From a checkpoint of a small transformer trained on Wikipedia.
Size: 9 layers, MLP 2048 ReLU, 38.4M parameters.
Architecture: learned positions, no biases in attention or MLP, tied embeddings.
Training: a variant of SOAP for these matrices, 773M tokens.
Each number is 500 + 25 x the weight over its row's rms, rounded and kept within 0 to 999. Layers, rows and columns count from 0. Numbers have three digits each. The size before them is the row's rms in percent of the matrix's.

# layer 5 attention key, 512x512, rms 0.0233, rows 252-465, columns 192-255
098:559551510505451485479473501490515460495490504496524530503484529501465493482517484471518475451489499465493506464506470510535466485520499536499486496556500540517507497518489529492510537533514490
098:496511506498520471459508486480513531482450512489442506505514500508535502503492485492501508520520516560521529493535480503533483450533505520496519498499513533484526490520494488522477533477530503
097:483480490481530487516496464474496471479531457516487468457538536532484515537532537495537492511552539463535517479535510485497539473488414488535537542492460482475511471520554449492487472480520499
097:502494520493520499462478470507493494484534511492475465500526488529489506456530473497473491485555527462499488544516492512455496523497506465468499548564506541514525503468511510465473493502490463
094:507518491532502536423502490501551498470547489445525534505482513538481536500487491464500512554517484505482523488485501474493481470487506475499529471527484517496512517530500522510469533498502510
089:494486521505487504522512485483496482503481501498468503498489486463498509509469458498458476546526490491516494517504515466491481494507517497503469469511505522456490492526510505472511498475504514
092:521495498503479501485517507565499489463456497531516494478532511496470473446488486472478477485513481495483513494460519527491489500471510544500477518511525486535468459515468516498465488491504479
099:537523479516481495477482552480545504496505497542515505526461520459491500514482471525479484521515519485488521508541546481455522500507509451501493497504496493514510511518530503519503491527533535
095:521535480518500477485491556486466498489466517514498463530481500485484515495490481487487540483502486508482510513542498521489517525532495470491517531495481491483489519511509563517484474526528456
094:502478532510484497502447493511475516462467501507511516485538525524542498511480524540477496489516494516510502465474527542502494501532504500494523477520479492516495451455474488467489502483483470
095:493518492453486540498490479485529527527474499522478532483490481499463521488513498513471460485498507470531578456501492496521538531510531505555508512506485512514509491514496505455541484479534511
091:527466514499517471519487464497515511530503494519497432480510508531497532476484501555492523500495496514475538537484485528515478495469483486522532488504487513500470487459472463504541496511488493
100:499500505480513526473543492482511497537519533555519477493507492527534514466517540523479516490506523499504514504512449497487484455478497561492458449497500506523505500443507506504496488453493510
089:453509517481485492536485511480488488518488499503448497493537503532515519527521515531466515536497460557465501477463477525475450487519494509537499513470523522499499467470489505512487459499484527
102:542503431466514506485476509513488527516537490537506493507521466503492485544541499499503466491502440483499535535547483449493533522520493516473502526512473514493486529491545526535530543484510539
105:530477492450476520511506502531492482482487488500480526479507513541522506486470483488470483491548529502468473497496483490481488469498469535486535503496480490518489458483443490493464450485504494
094:534444516516527518515478534433502510534508530499531490509491507490464503522482524508470472492476508503501527476480498518475499490456520477442490508525469531529484454478489474514472526545493485
097:480504524518533507481472526416462473514550530475495500514527486483472508549490508529511484484504523538487509510527513496527496505490501519476524506507490508472532510529533469458526447497493539
090:503500526508509461435435496537517493467498531558473530476519547469486501491467482534504482485521476498521503483518505447527440503499502508507467497461487494484510501502524510481511483530495502
108:465468530496501479492509505478493505486514524474500483469438511479525491482438537466520524506461487478476468477491518516514535495501476533524537481422492493495515528510525516517457466504518527
101:530477493504506517493483564459485521516487488511473491529520532493491517505481545495518447520492494518487502491527508477464471485506499518493500493509487496507456507488487503496501557463537484
101:446508497485509558507474473502511501490502487485453504477495500487501504494511479532459500522503527529489530511501525491479474502489530517527496540464489540478483530531445524436516496495527494
100:493496429529503532472464512514506489493513533522525466508470512515484492508546481482505433497506482460513457517475549510521493534516514478544507545504504509507491502490496481492509514453467545
097:478496496486547468462477528506508517524534494522547470500470485533451477492511569477490498492511473491514500481478487489491508524500482503518488491520481454474536540512494502460513540492522471
098:508503541463499491490458490505482486529516496445465464470508566526481488505462497483519479501509471509484478538506481531478503489482479489479472496516472542507505511467501497486497462495508476
104:492501496496515497499505471493519453504502499542543505536491496481499499495441456508502502515519504521531498451509516500523487452518487525459532520483499488501536531484486466521484514455433525
099:489526532489515504453492486502489520497494483513490498531521486513495517499469544506520504491479525477559536493522501514483488532466487476471542564532544487460449538485469498498517504499524523
100:496506488494495505495484516502545497529512506515472507508502500525500490526541518459533478520483488521488539548502453479555520523452474510514496556523515503467469456516520523473470532507494496
097:493492499506519522519513476527466519480491465529497506487500492507484518496480510503467528507502491515509510524513541483479544496549479494476479502516482484492515482478521540475475516507516522
101:488524470493526502451452464520546520485537469473536500461502453527472537524481479512476487527464503485517525527499524502509506520460507498476537495488500502494482542514477502467501509504486479
095:483512496521479515524473519493493543465511537495452541571496498444521519522509503500485508528468483499537505461538467528503516508506547496504496473475495472484487514487478487504522474503519513
097:528546452512473557525517470476514491443476488448510520466530509528477472517479472504476530534505529529477463481517495471522521520504484518488463490479516454519481476439497499486516486483465503
098:529475496461487520532534463474510522537499542513504490501518571491489452504555515543465511540489521506472549479512467469516518502456522512476512495514449501467496513490546525496506484500494525
098:491486548493470558500507487477530492497460544511465539525514456538513483525521500507524509509494504493483537498525522499524472540503488488497483528482499505511521490475504472515497495490487472
100:527507483513494504527475503511565515512527482521507482534479502531526491466508506480520494513514503529488458490482530455492524535496485484488546485520488493527483505480491481463501485496502510
096:465535554486485475537487536489480499457546503534570524545486514469503507511491504506527455516482464481545540502508524495484533505472471525524542470488535498507491497521507493500487469501523481
088:447483526487525529526480502487537520483464501490525475492482506491530490467493521498470510485513519510509476536485498484489517509535457474540519546508499490474516538503540510468478474506466495
088:494512521479553522517462515525494517522438505473518518564539488456514472520484527433524526553510516481464463499522505474485507475496523476514490489504550483469482478463528499492474488501522477
090:496462509489477492481512493478488486457529481500479516463491516471521464554489526505497490523495523535497496541475558470490498521540467512523487482505547467502495523486510487507507486520491552
091:499417500471492525503521462509505489480551497488514479527502504481522489517507536540512488494486527469504481510497502476499515532506525439459471469485515515517544534481515522506508458506480497
095:486483496532523499520435512479517510547484455553480502484524483472498495457481473511519484526439513520477559497492526525455522490495491528548500500525517511471516461520496500454491496478515516
089:517455486525513505502517458496486536481542520509477461490513512487497496477536529494455505457541460505517517515501490489462523524491560485498517544436486475530529481542511520485523454495529535
094:503486531509529477465526511541439481501495505490472496503494494525471481549510528494495506476481494530498483525505463506532482517478513508491502522496522502472539510520506525505513529508486455
091:499515508495497498461554488510508537505525497474497489523526503543497504524507499461515455480458478536533552504529488483521535495508530519518512535511483484483546489462473513505495471511469473
097:478496475473517499504509501503529511472512532483510522468500487543503508468482461501458510507483496490502490460481475533507581490474488545478480516543504502504520512488541498429497465499498497
089:491517524507504523542484502517481489503502530477492522554510471494519491521500518460483497491475477486556459508534502533474484455502527533520479529532495496523534482511471494557459507519526501
085:487504491522528506522457494532509514546495448539509509481512423516516535503508514498492537474511528548495521541476508487484495553457475510517538494511519473551482501503487494495487563470514483
090:495473498461527472512506505491494493518481509474461526491535535529454505483502461514507466489508480522476500491484488522544468442554453529481502510490506542480522552511514520484508544504494461
098:491504510462524512494496482463516512497501503516519528523518503504488488460487514487450543529499498469504475493485493505428533538522460530524477493522501499445485479512507524506480472515459510
100:492442510521493488487483460459501481495518521475483469435503488474541527533518534540501504517517515492533494527486563452504523493491463493512537507532498498483534479473503515501531525455512531
085:514528506452491495505467502512494529484526516519531510489466520518508518528500512504539514499505493516477537526537509507478487508469522499499508521528485526518517494502471491509520492488489514
097:480494522496500465522507515550473478521478535476480500515504499525510455490482470530495478503488522502537487498462513540501557469523449502445438532473499501503529504512506495459455459514489526
093:506463520513473523506506452538480484513519552499487530463463517498539463509528480485499482537491471532494509504521497494514544500513554545512555476468528512523495497506517473482520489452578526
086:508528558482508497462505510494505491517480517531497519521513505486507535475491475493480482471520510491528470496520502485519441474509505503507482514473470499496509490512490521487505540506489529
087:508527572497516570535528507508423503465488516481512485510470473517488505501494506468453446512504497502503471492478492490479500485492522502458487493505461468497526477480481537482505521500476498
089:498447510479508509491522526508494495537500470522514475512528520490495512510541514496506525491487512546483525528511500492461495494509511483515492468494504499531528510447469487490466469482542519
094:481497519500486463484510474523461523511525500465497536556474478521521427495490540513498491489487530500514519473506505516512502484491519525501526488476448482487535533508474472490489538494518495
095:492504486501527488535484508506509502505519529480528474508484479519458512459452484534511466501525535496467520515525494492473493543467501489521477491483475500529468462476499496485481472464479495
092:508507501524518526533543467452502528449479494496511491502487488460481530543484522488523536549499484508507470506501487522485508561447512524484520472477509509481501497550482491523471508571494483
092:505482463534527528480529534487507560515484476442497499507537493534482481500503446512497537461470517507488529503534515522538492524477445479459464476538484491468507519491490487513511536506463501
094:493497526489522504478489511539485521479489523503481546520506511483527497439519539527531478501494522460508504495451466492498475511518535483510518560476487511525538503509482505499505539474492490
087:483507492490523525519497476443501494506496522517523524510495489482462519465485467491557523519488500509486470490502473507481496516452526504500550517493517525539488508491495491492487503451500453
093:505449466515477501457493520523475514501540501483485522496529469501488484539527481501539503520506515543513472487445474511498536480487461501518465483503541524470535553528486464503485529445502480
086:480537503505539530505510502515544446480481471526515501481519501500509439509542489498520470475508496470526511470483557510481530521472533522527493520513446505519462525494489500504574574534477458
094:506505480533449539503492530485511504478469555507519499490514513479484489486524524561517495496465525497548475496529493598480501507502460524512448548524470486481481516531497531486507557476475533
097:496464507515529479541515475559494502486512492472531490539498485526504503468480484511463464531491479495491484476530495471474522476453560439487504511510470507539506454460519460465453509515512506
090:481495526524525510523454528544473478497498466505519504486521526521523520520551493506479471515519510508481524492482506494461519455503493472479504476509527510541462520465516454499497518484517511
099:474514467513478491489521479506550498519562516521532492512497500484483503533454465519503478485518482489470527476513529550530521545509450493516459469480458464496485498527529538477500455519492510
100:485528521519545501482491512482503521473516473493485516506510466564487546471482501496559479523461472462525498437496487475548485467512509551510483507546525493504524481435465474462504513500469480
097:548492513480493501492476544467513488509555519518524494519522489469526493479497490522487527510556497518502514488501499556519512529504514482496490470505497512464535500491501525547499477552503481
099:503470481550486465512523536520505489498512561471500476530457518472498526533519557474553531558476508491484469482497505504517512499464505490493499491502507522515509521497468503473454471497511492
095:481526538482533528500485507494502495497486481479516467512507519500472463464485506509492520494511505483494560498453515495508465469467509501518467544507536479504432463449572470464511513541488505
097:511509559534496465524497489486475553465462538525495457489521511524480503498519563516483479510481460473443509509528527501496531488479491468496514495507537492526454507475465489521549564496544514
098:499549518505482499502515513478543542496472509560506466492523585490491468533520495526484506523471538511459530452478515534528472473519527510539480535448492498481512493473488463484456466487467513
101:481507522467509459487507524530497514478467530476465514510541492488516468560583492491444519528521489508517556470532532474536534488526508482484501494512501523422495475497495502528530501501504525
093:524484552488525523509486491509522456524506497511523513460543506519543520491463512482496452502494502486496527533504499476502513484495526480492527462503459548508515497460515500555507504485510529
101:511486511525520415496484490526523523526487542559542470462488497478472484504528507491476530483457499511501523474495485461494532472475554494475479475507502525484466476489477490526497528489478524
100:525502486547499472498526486505566458522499489487533502443486534474459439477451511516506488517491490497542542488495511520519529466471504485467491497499511510531502536510459486485493492502504482
091:529488484484520489468500489469481473495508502512529554422486466459489527497502507472505507492499527509486524514524500476516492521510505474498523439505495505494508466510513513492532506518523477
104:501439466510459488502523535511519506507459482437491470532514442467527524532511540472516521520519487485487528502478503520480470481552507530505506528480477438475458473581459496471448506516484445
097:507519473473477480498478504485525455485517508506494504533527537512532555485483491482518499528502473496502504479494528529439515504502510477540533519499483479521535490479478503500469541491486474
096:500513511498509512480489511498528459502482480491520521509549447479474490538519499535512570522504525484479456496504531499481497494481505491470512532516535486486514489513497491525485457551549445
102:525437483512525535500526502503473496502478500520526492537542544490505520485532486497493474464520477545500507488554501500501508514499533540465485490489482475525493550492501493533478477532493511
094:466472494469487526486454464486471512496505496515515491479531499478498493500523483456464484455487502500471474493508470448538495498511513514511480521465516483459531507490478485524508548513481497
100:499474487531476538537436470502505516473507492517519501507549497501512509521486518522478482490512527511484535471528515458484449482459521504469499482520515494520516489458494460492518531517544519
090:506527531454495474516501472444509561477525560503495476483476475478509458516498502484557468484483487505539485459523474485492502491507520449547476502488529512506534497522519509526463493473493524
098:470500500495498509499473464515507459511515516493482493509527461532539491453462497521538480478479496501509467490514506447542481532508454516479483486514519514454483502561501531487541488487502486
101:503480528499535505503477474526542513514457518491533504492512482532499561496506482513537508484543499524496449489468565496482500546472484489491540466540471479488495481489502492495507500493486474
102:526485487485506497489523535501478520509470483508513486508457549553522535484498487487524435502465436467470525512517479526476475500496503492507497503478497503476506448527534487551474491506548472
094:482535508493503508507489517515491455500531486492509498540480496510464491475518539513536494547496512484477468511478499499504451495515455525484496476463500500491472527488495500506503447475478479
099:476510468511490526524504455469510571567516532481469497497445489471469484539515489531487525496477503510442503542485460507470501483497523504495536513466500517539503497503482513543531508496529494
101:499551494515493521491509502553490481485483508520489499511519478523510461487521500494519525494469532517542486490464522457484492471511479467515536477539523497536505502524487506502521474483520497
095:489560515472521521512497502508516495544523473539527507519460496512490505455501518526540544452458473463513495485517534494493469498510525488478472483530476485539519545482471490517468499468483479
100:465506480483514503483463555474510465537473494479480504475527464534486516534550497499519487489475456487521497493492482487543567507470480496491537513532515475486486487507509526492486526477471528
095:532508502500465467531477537483500483438450490512519548453463504535449503494530438490465478506485497505460520516542496483474562534537476487494479497469553534498537488510495533484503488483500529
103:476519508528486512489514471531505480479470469482481511556488497510451482495496525502488471478506505525496501507531492459505471497557514488489512499500483488496455507480500513525523508500498509
098:488514486534492493474490538469500507453534435508484480477515494449516479508517498511510497515518518528501517528477514496526455505545484485490465506465512499496498502502493505462510485536466491
097:483494505484489488512511534516545474458522514467528487496475548512479511508484491532576555505522553541531507472510498489447423487489478492469502508532488464475523465489484495490500545521500469
097:488474493494508485474509482485493523498483509521532492464456477536537482472503491466544500458504514511489510468490513518543538507470505446488508446490503497450490494472492452493556456467482519
099:465443509491496424514519476508524509545486525538461506525528497483517532518509507505512511493488480491518492513509478496520431460500545508516524535552489508496483525475485496453486482434502484
095:491481462480455521503522492487464537542495481527486502493486478471477479485539496477535486428480484493518508525465521517510469506491526499546517526493498509476475505535509477530465504522519518
097:505517504506490511510499522499487525501491485510507497463536530510453481508452504504507516493512516517484486473507507483468527476514504497505524492438483491505467503504484508533485509506490517
098:470492490461519535490531507469527542495446453528491467506523508528474490461515527495493497515517494520536494536505527482492497449504516483487516460472448496495512488528449518528494515473507492
089:529495499515445491501535481485505473474473508515509489470525491513503467451521522547500506536489540447492495486479518497463485488474480493510479445497501527473482502500523541484467490467520533
097:555540532487482530494486493485498496486497536516495495473534459488482494487508510479459485501506552499507502539498444500520498529520491487508524527518563501495507508494478499524457471525485471
090:509499482517510446507439497483500493481506512510522525498466540469502489517511492493488463471443489541513525479472475463484493503469498491506509497488490521523478483543523504503514507500485510
099:457518511473520546532541530517518459486489534475467524524465557511502542520501476487568529490424454531510461517482499525484541467466503471523493486505480512486483579527480464523522511495513501
098:562436495502537568466517481480522513494512519522458508495498505519489490543462520483513525462502479526462503518536543505477548526509517473486517476482497485532498551519473530518480492456512510
101:499546517489530509529505512505480457492479531512532464484480467480506517514507485479459470516460514499503517525482476474472540475509518486519533521528467455472465527554474500514469489480512467
099:506458527511487523491507469463500487506516446502507496519484493500492523522481479535503509475519524443483431529512451510494509501500476492511497512530482531475499467512509516533527500511527525
096:470516510487496525530537518490502540465513510456489524497530489513488511459494558482491461514500531518535495510467542546543493540515526536503455518504475495471499482523491502478493512451495575
089:550516476558536448487494493537484476489494525452535502481490475459473482459527495479522473514475517519497491500499510499519527490517491517525462500530511521509508460498534522519514492497501528
099:462523486494533506531537510506497540496467528455511473536486447538495471473460484473499541536523548504482546519534508532451511505473497482535532489500546475500487527488497473524460489475522471
101:494518528500506490507497564536504458504517492517542461504502574533451498513530533525453494528555506458483543516531524497491496507463477474506488470486488494525519535523483485499481493507505491
095:461532515532494496536501536485499485488532455557466497482462491452501486482507487470470492467502438482469514494480496505477498538496551508491486498504496481534470531483520547529532528521506496
097:460485561522494480509484434501463436457501493518508491456457483456535514502523482480501522507456529521494526505533480475501477525504471543506466536499509547509501518500523471494510461507481489
094:470483516522441490523527523510474489483526512524540484477534534504487527497443528521486511522522488490449525497495493503491487515542472516525548514522514565513528506495502501525458522474513515
097:501494506488483486496487533519525531528505505510489478516509493539466503497527565510506484489471508472481520537549470506545492488508475507485542498529526494528476520509516471527469513469480494
091:491522460474482475543496534516503488540511537548515570507475503546484491533533523505474495520560541477477547490500505537479503462504506489493453496514495546505466518508518472524480494500507476
096:485530456487490515445480493451510503480519512521492474491499495459497493528501491463472522494533504485519527528537472473498501453502483488525494504476504458534502521527498494476478465569488481
100:492493497489474514464505498501541476458492424505549540479443508474484534492508495536450470497480525488502499488484486523486498545482539481504468480485490524501478510480487492505509525501516493
101:493527460502501538479510515505526473517508467476484546580510522503443523517445470509487468484493510520501420507551511546512566513513498465543484511515533477514503502469473521436513511478489509
083:511511535442519488481506487473489540485472480457484503460487546525570513482463463498495497543522516507472530495489474472517520436499516510488477513472451502506492503474547506489499432501491455
090:484491518527474499481527501503529494483478531519505539530555520485460514519492477469486522516440512505532514506496499501507491457471472521534519496483488505509492481479467549495455460555519545
093:511530515501516495506461466554486496513477517493465492523497533488458535530453513466513500532469478504497500526520495544503525458519484459543530486479515529512484469470506521484489461498490492
097:513479490508498492450521500482595550479462492492530535518480508458483459520468468511514412498480546515486484528496493473487511502515470477473469513498492484465504531472518501455477485507499488
092:473461495502498519475533555484501473491459474490504536527493533496494489491509523519483472512481550510525505503512476519530507522510510502511513464507480487471532528509492563461560537518508512
101:501522546492494480515494504498510530500498486522517490461539536494534521463525483550527517494518493467508481535475514474504502504477583541491521523514470500512487508503501481512495542473474524
097:535538498537482570528488533511495557504469489464448497479518504479458487472523528510530525476542530498531539472511513544450545470471502533488497490527500514458472492518488515455507511474514504
093:493528489506505446465491495491527495473547473531492489469453505504543526516513509489517506488482499493498505502490494511483467440499501500473475545491545538529471490506500510480495500508497535
100:473514506517497548472488526423523478508489533490486495466543528561483486499512524523490516470469513486479501492515499548447478519549541516502501487493530504548473568512526488517518515471486538
094:480527501512500535517469545493525490551487472486498508492514472493512494492474498465455498500530504543506506495511483526500489484493467483485497520489495474524494477510510489458479535480501486
111:519462481500495498531497478454520489484516494522523471512472527492447495487464485441472464481462516490540527513491454535516523464523512496474519499493482518548507434497539511489510505491453486
111:530521474471515483493488470516478516484474504539498475496511463525524519499506511477456497526545547465451448475468509484496535527492502504554491464469493500486461435489498490523508528519504523
114:515531450521507493518491413495511491525497485501490557484494500521497524501464490541477509512485513486537548493553483526486491485472532506499521508510526489453511501505486509486466489451433512
108:507538517521460510493489491480457544483524481515477529473497491523536506462480516521502466487515535485482477524482485484512519504515475516483499522462519498479504467476492484482518494486498535
117:523496514513496513523502473495485481483484487530500517514499524471533497483492483493489482515552468497522512520497501535510478554529493518507534509560499513535477508525530496480519513501465536
113:504455530498524515531508497473516465496493498521487479479524510519465487518503513562476470507478571510485440505459478482485467470493502458485499515518509491481484542467499506470502556545461509
110:538520481478512535492491513451486463486505480538504522491554494484558533511530466495484498499507527519465525506490521528510500527518534494490537503519473515480487527522529507522533540503520508
112:427474474524478514458525541553510508506523534460492533499547484510506467498478460485530542501497538534513458467499511456504496518489518501494479522510474517479503506475519542485519475519507486
110:483515475534502498518501508515485508506519476484494554528506541499524512503504483541479486478505516534459519491550527515501518528469479470514518511493475500546499521517504465487533488468510471
118:480488476492501504488525505497465505482503486469496528447504512450481492579475478504486507579485521488535504529465529474452508544505496496523467512459531518460515562494527434453524486521487468
117:484438534526495509500529506484507465544512482491483506484508504542541499527497518478494496517526484480491511498507530528470482540461501513518544471524514472488522502513486468485496499486558496
113:462506533473510522478515516547484512525472498455505500488498512532459484490497487501501526495541467485490470480512537508478495494541489550483521539497509496486492480445500489533504500510519501
111:524489485489510506541484486457492519515477561450527463528486481469497515524476497506511481519476454485509481485511496508512479521539514502465492440476494475508500531462466519528506497476505528
110:486510500519519487485448516512500493489478519478489451529526445448495483512535482458498519481547559496480535548498477465532517517518481461466484518492514534476502445550496511481501487482463450
114:485474454513493482520516533509482515524527501491542508472516552506524535501481500455422480508483500470519506503492509493508505459510508472514498465509485503470532435531490518506495524439507491
113:489454476496533501487484472513506479468503523526509503462513485496477487496513505478460480493455546488526570489508480506490505518512489454514497489484500529536497524528475507534476495547500558
117:518489475498512498523515501482511525486497479504512485444531513521496475477474520487511519491508487483447542519507497453550502500504495455483521514537534520491545500495509499486490497478524525
115:491485480540508459561507482496496454520504521545469486499489486469473488532502497457500517491502469523521457518515502503497515503435484477542521474498503499471470494491497507544482494494456488
121:489496480477516497475501528497504522490453479455537478478485476516516521493483457554513478472544484502490511535472508474539494480479512524522493502512518473441459549492532532473507518464505511
112:497491470487537498504494482512512496493482550510490523461516541516493479514505484473488492471527498542512487485494514475491507490514498483494504489538472517483499473526518488478495540495518477
116:472511468481485458480560501542507504499488484473467466495462469551521474515525486486484550498427497522493501507505498449486503538510481483519537526515507549472504544513499488494470477485481553
116:450475496545517444494523485483511532531482480519489527486537483506508496509505511477451508496519495481513495485482466486534509488460525539517463476508476478527481482458488499486496520526508504
115:477505483490506475459442490498513452483494498517507489537494530523505528462489497494494502511493517507551482510517482500511518499500476474509485508510503484492539496490454517471466502506484480
107:466486518461519509490471506481519516488504479459509482532511524502511494441493485449524490508494513507493464499485474499521519497489476471513499578475491498488475442515546505505489490508490495
121:515457462486453504455498498460501546515496483494528501577505509578509507553521491487508494480499511511511503513516480467471445520472507494514501532540499504501476550526491462482498518498527542
112:507493498501462503506503502465433514477542543477493480492517487531538508509531512527478485498502421498520482543494451536489489481548519509537476498506530499480522560499491515549522497474508498
112:520523437516496532499498526504518531516488485501529490554438462462493521495480536500535510532536494520539491533500537498496503475515488525531457473526514498508496556529418526463540457500498498
120:532505450502460521529486550539494460532529508524491510497494490477468512502523513505517546510461514478480542534498490523461542507529499490502488483491500489512484521480543510514432521499502524
110:489452551521503498499533467513521437540486505523505447532455513455516473477497496508505500494487519503460494500497516457480493515483527510475525460506497495502514541494503479538539534533465499
110:534526492477494447496524509508508467457506541526504521491497502485526516498517508526520538485541503519481478488479556554513475478467503515444489434461508516492505454536534537504474510488501507
116:482486522542531498539505488486472467486535492502488518509495547489420492491509527505500461509506508495515531496521502511469459525496470485478517526480523481481470532500488497490472476503533509
115:450525473500487502449485466543498552554466496523490484477461481513484482507492557495517522462531490526444497479448442510517513507482530502508510518469505457478465536481462466504498481505539464
118:499502518445507522516494530524502523448516471526466497457539487490491481483500512518524483563485482479516491500466524502532456525508515514511542488515485513474476474542549483474525482506523458
114:475491489521503472485471485495520492488503508492516516457514501485486478527497470481470544505491486504508484493532510471475523514490539465509486476482476495506524487474528468481480494500519492
107:503502477509521505528467538491554451531486512466530551512462537538499511501483504523521509515469523466476513528496467555494511488537510503485527486511479497484562517482489515451492497505485490
114:513530467498525497500523491520508497488515510515518539508499517484463489534506502496515493490487507505511498507500520461473447488486483460512470547517489502546546497529508473480496508480492501
113:503487492513525484499474513541493524526449475507501524490496456526512529517476509500486537477459471500492448508521471475534493509493496525519483452479499497534542516512525510472510483485531576
113:527521514538519481474511506527482491465501475525510504494501501497487502497516557469477486457495489505479498483516543451537501479483498514478531462488546498503513519467479444521513542493504524
115:519516504455451460507515503477468520496485532534520501516527497493465467514481494507533501485519520491505475531466513461497510445495530498517546586507480531528547493479527492454475549469551517
119:507510522544508517519492496505498518452502529552444489502496549497479459490467469523508492494524496498498470456509499504509518504494492493445502498470500484498506532508477513495523491481480508
118:531487504442510478501440520459507424490510492495525501531480454503482501511504546490508505534509538526503522452485534474458514526487523480488513528501529491513455499498505526507544535506473524
119:501531500517493491474476504515452476526440526529488553478476449481490492519492479524472503471494505489463471516517514503510494525513556503475459503508484507501513468511497514538525531488498504
113:504498494487461539505442528490514521494528477497533479475526467487527494500515470501469527499484517474495476494487477527455569486469500463471490496522492464534557490455511512485546487491499507
119:522494501489479500485485429532533496500514524443471446517502485504505490487483500506489498512524497503473491514498496549483493526479485484504539475473486466500546532533511512438501480490477492
110:511508494492522491508545543514504509504495489512496489493504511492550525499547494519511535517477511486526506477527503500516502512518480490505453499510496542492500506487460530537472522498479478
118:507507489464505514475481492539522533488433525540499508506498501498552554545552485463485506536505517468483470554498531477492530518439537542501460508539524505509480492484503509499539496553493494
116:496509495518499517529505545447490517517499499541529509544461491545513499470512499495499546502497532510491556498493529436501494529498436487455565537517514465481486516531497493517496505504512469
116:462514512497532516514472491520502520550458491520493474514510515524526500477516505499521513499494511506519512468470481515470472496475490489483523486484462516472514545485529488465528490498500488
116:510477475511509507472511469497478485495496496499477522493494470525459462478479495484487507486531528492480467517476480526516488452542531478521459533508438525468507516502511519539528521440487495
113:500482533511456513495471486532520507521492483469523503511553515509514489503538518498530505507491475488499485512542519491457520527478494517502486560479493524515486551514493511524521474546502497
111:524469496475460465458543458516537508463483475487489483489478486484464481515513510535490448499488491504526473461491458474482498514514465460540476466469489506540508489513512497530486470522490484
112:504508544462511472496551489476479529498507504482503520519465479468471516498492495513529441508490505501508480465483469442524473565494497541506538468544495482492543467495474474523487499520503490
110:529489491503468452490515542480476525495508494495480489494485515502508481505487481458430493508483496493483516502502448460514506522528503496478499518499484514497479481511497501509485473477497471
111:517535480510543471475463486471500524486515498503485458533447529515501475515552488502535511501499523518459458496510485491544511479461520484496505491499547520522485550444509509497568469514480503
117:528520502570476503500504479519522488478500461470496482465472479482541561484493480485482493491492516544487484469503472469494519519497509455476538496529474487524494511524468474470493495446473500
121:495507505510533534428473494514508474463480500520544508476498510483524476510510494470483491510489478470499502503509447487518513545512478501491488498516468519492479496555453480482511531505471488
110:460490486460514498516550518513504515506480522495474461501442516515505465513497475504485486534508522495500512493471495507522498513511469474527474559499489503571503508506490495492514523524473493
115:536477520484481484469511484521536480516511510557519451492496502464520484546534505509504512486507474493508526510517499514502507479486478484510500515482469541501512470503493486550503509509460504
116:478469502543464505488474544496482496518530505469503480511510486488471530492522512466523492498501510463471546514504466471501450496527519476471516506520483478476473533489500480505540539510510512
122:511476492475461480498502497519501517500502464461541516542478511516502480525532495493486483510500458466508485523504525494502455482491480452491489444478494570503535563509468461499498491475496527
114:499540495426450531513473462549535544517522505456462481565499518487489502494524487429475484443482514500504527497490493505491518517506509543502555468463521498542523502447489488490495528490471516
108:514498455472516477499559491539505526516495495515510510490489492473506529476469489518516530472476516489545519536499489504502503555538506525504517506516478516533455417524482573548535504508505524
118:494502473491498478467511518490468488513466525493519558508518533550510499473488483491554528498452536510457477497475494538503482514493505537509449528524448516497507504485450521531458480465487485
118:464475540554482451500521462481515512452511509523501521539532492501517534523482526505515497505452498505505508490531528491521521487512487466506499453495510495480482481489480504507507545549489489
101:519498506524459531515506542488494462497510498482503519502539503489514490515513497460478504511522521459472491470507506492484441484517461556474470467473492484555471505505497480505521459523547510
093:514501470556515427482498513521451492493501537489528497514505500497479480518472453503506490530492518488513527515510553502493484492494489499492509494480522469494514516507528556510465489485538512
099:538547483482553516483494481531528502512537475525478467507464476521498516492497491540498526495474496493449536489514478468502458509546482508518508511471506461520504492512519484511488486452543492
093:495532466514512471494553526466484462505516495538475493466521525495501516499525532527438535506488514513514565499530497486507492500496480440469518492536487493538486478509507515518499491509483516
098:558487529509484490518471503485484511557516533452489491515454459515552472478520534481461485512498504459501478523551491479468491511485504497539462519495511524504495477492457451491506489525490475
099:503482446464552493514536480553471467527457512491428476511510500481482516516479482524486479506522548521511482482465559487483520526523527474512481537493480526512503467483474493496522498454536479
101:487497531481492479464466523502485505482469523460522509516528486514499518492515459506500505517504544551506478462504484461506518546473495506486510484493534504489491501496478505532460464500526523
091:504505526515502507449463500473495522491495463524516494502489537512527505511491471524503506525526506522523496517544528520465528480527458521496492496494522515484474509480480551442487516463472501
098:525521507482495510499502558474491474505485486472486515563461551483468513512480527474508517481459486516492465525503513490504500471480473557530461554483499495518489500485541517503492498514499533
103:514471490533504482497475470495519525529484493500503476456519491532476478486505506475547444499495446501476546510439517447507534477482525493481461522516524511528480469476514458480526531530484484
089:464551497520495546474509529547472489552477576488502527551518458479483522487523520454488536518510483473492476463440450475488486585498491495512538493495537490470487510508496471490504485533493501
105:496516469464545493507522497475468491541552470508518491491496497584449491520534568523520493514500513546533554468514508482490475492515511496491515502497467464470513503515531522501501481515503520
098:509502496528475504453483507443490483539488470526517460475476477517507520502478547523524555544515483485493544539488502458519509549471507499480541516493506520480522481491508495504468539448510482
102:497515507497492502521486486457511489499506474494483524491495470476480455511513544492523527479545551498517541507501510504521504462455529478512504450530522530529546488473475509504489487497499523
095:538533519492505504505472469536559505511520506489458477516503530566505478513487480448487477508529494465510506473513493517505510472529444512504474438535552465537508499490493485468533486507514472
098:487567513514530522448478516492493516502510453529506481522470549459477524491486510502541542490571462516477513531524506493453503508494480493497503471536507532489529490501548471503497518472472488
093:473522492529509522475483499483509508473484521526490502508479479513501510493486512483473504486503481500483480441541504474522485497495504480500499534502488469460502453525484537526516509487495524
094:484460550512450467483498504483520497524525514480483498486476475507513559478513559478481505441519487509477534509488552549517524520476423500454491494538541505523509490537492485488509481499519523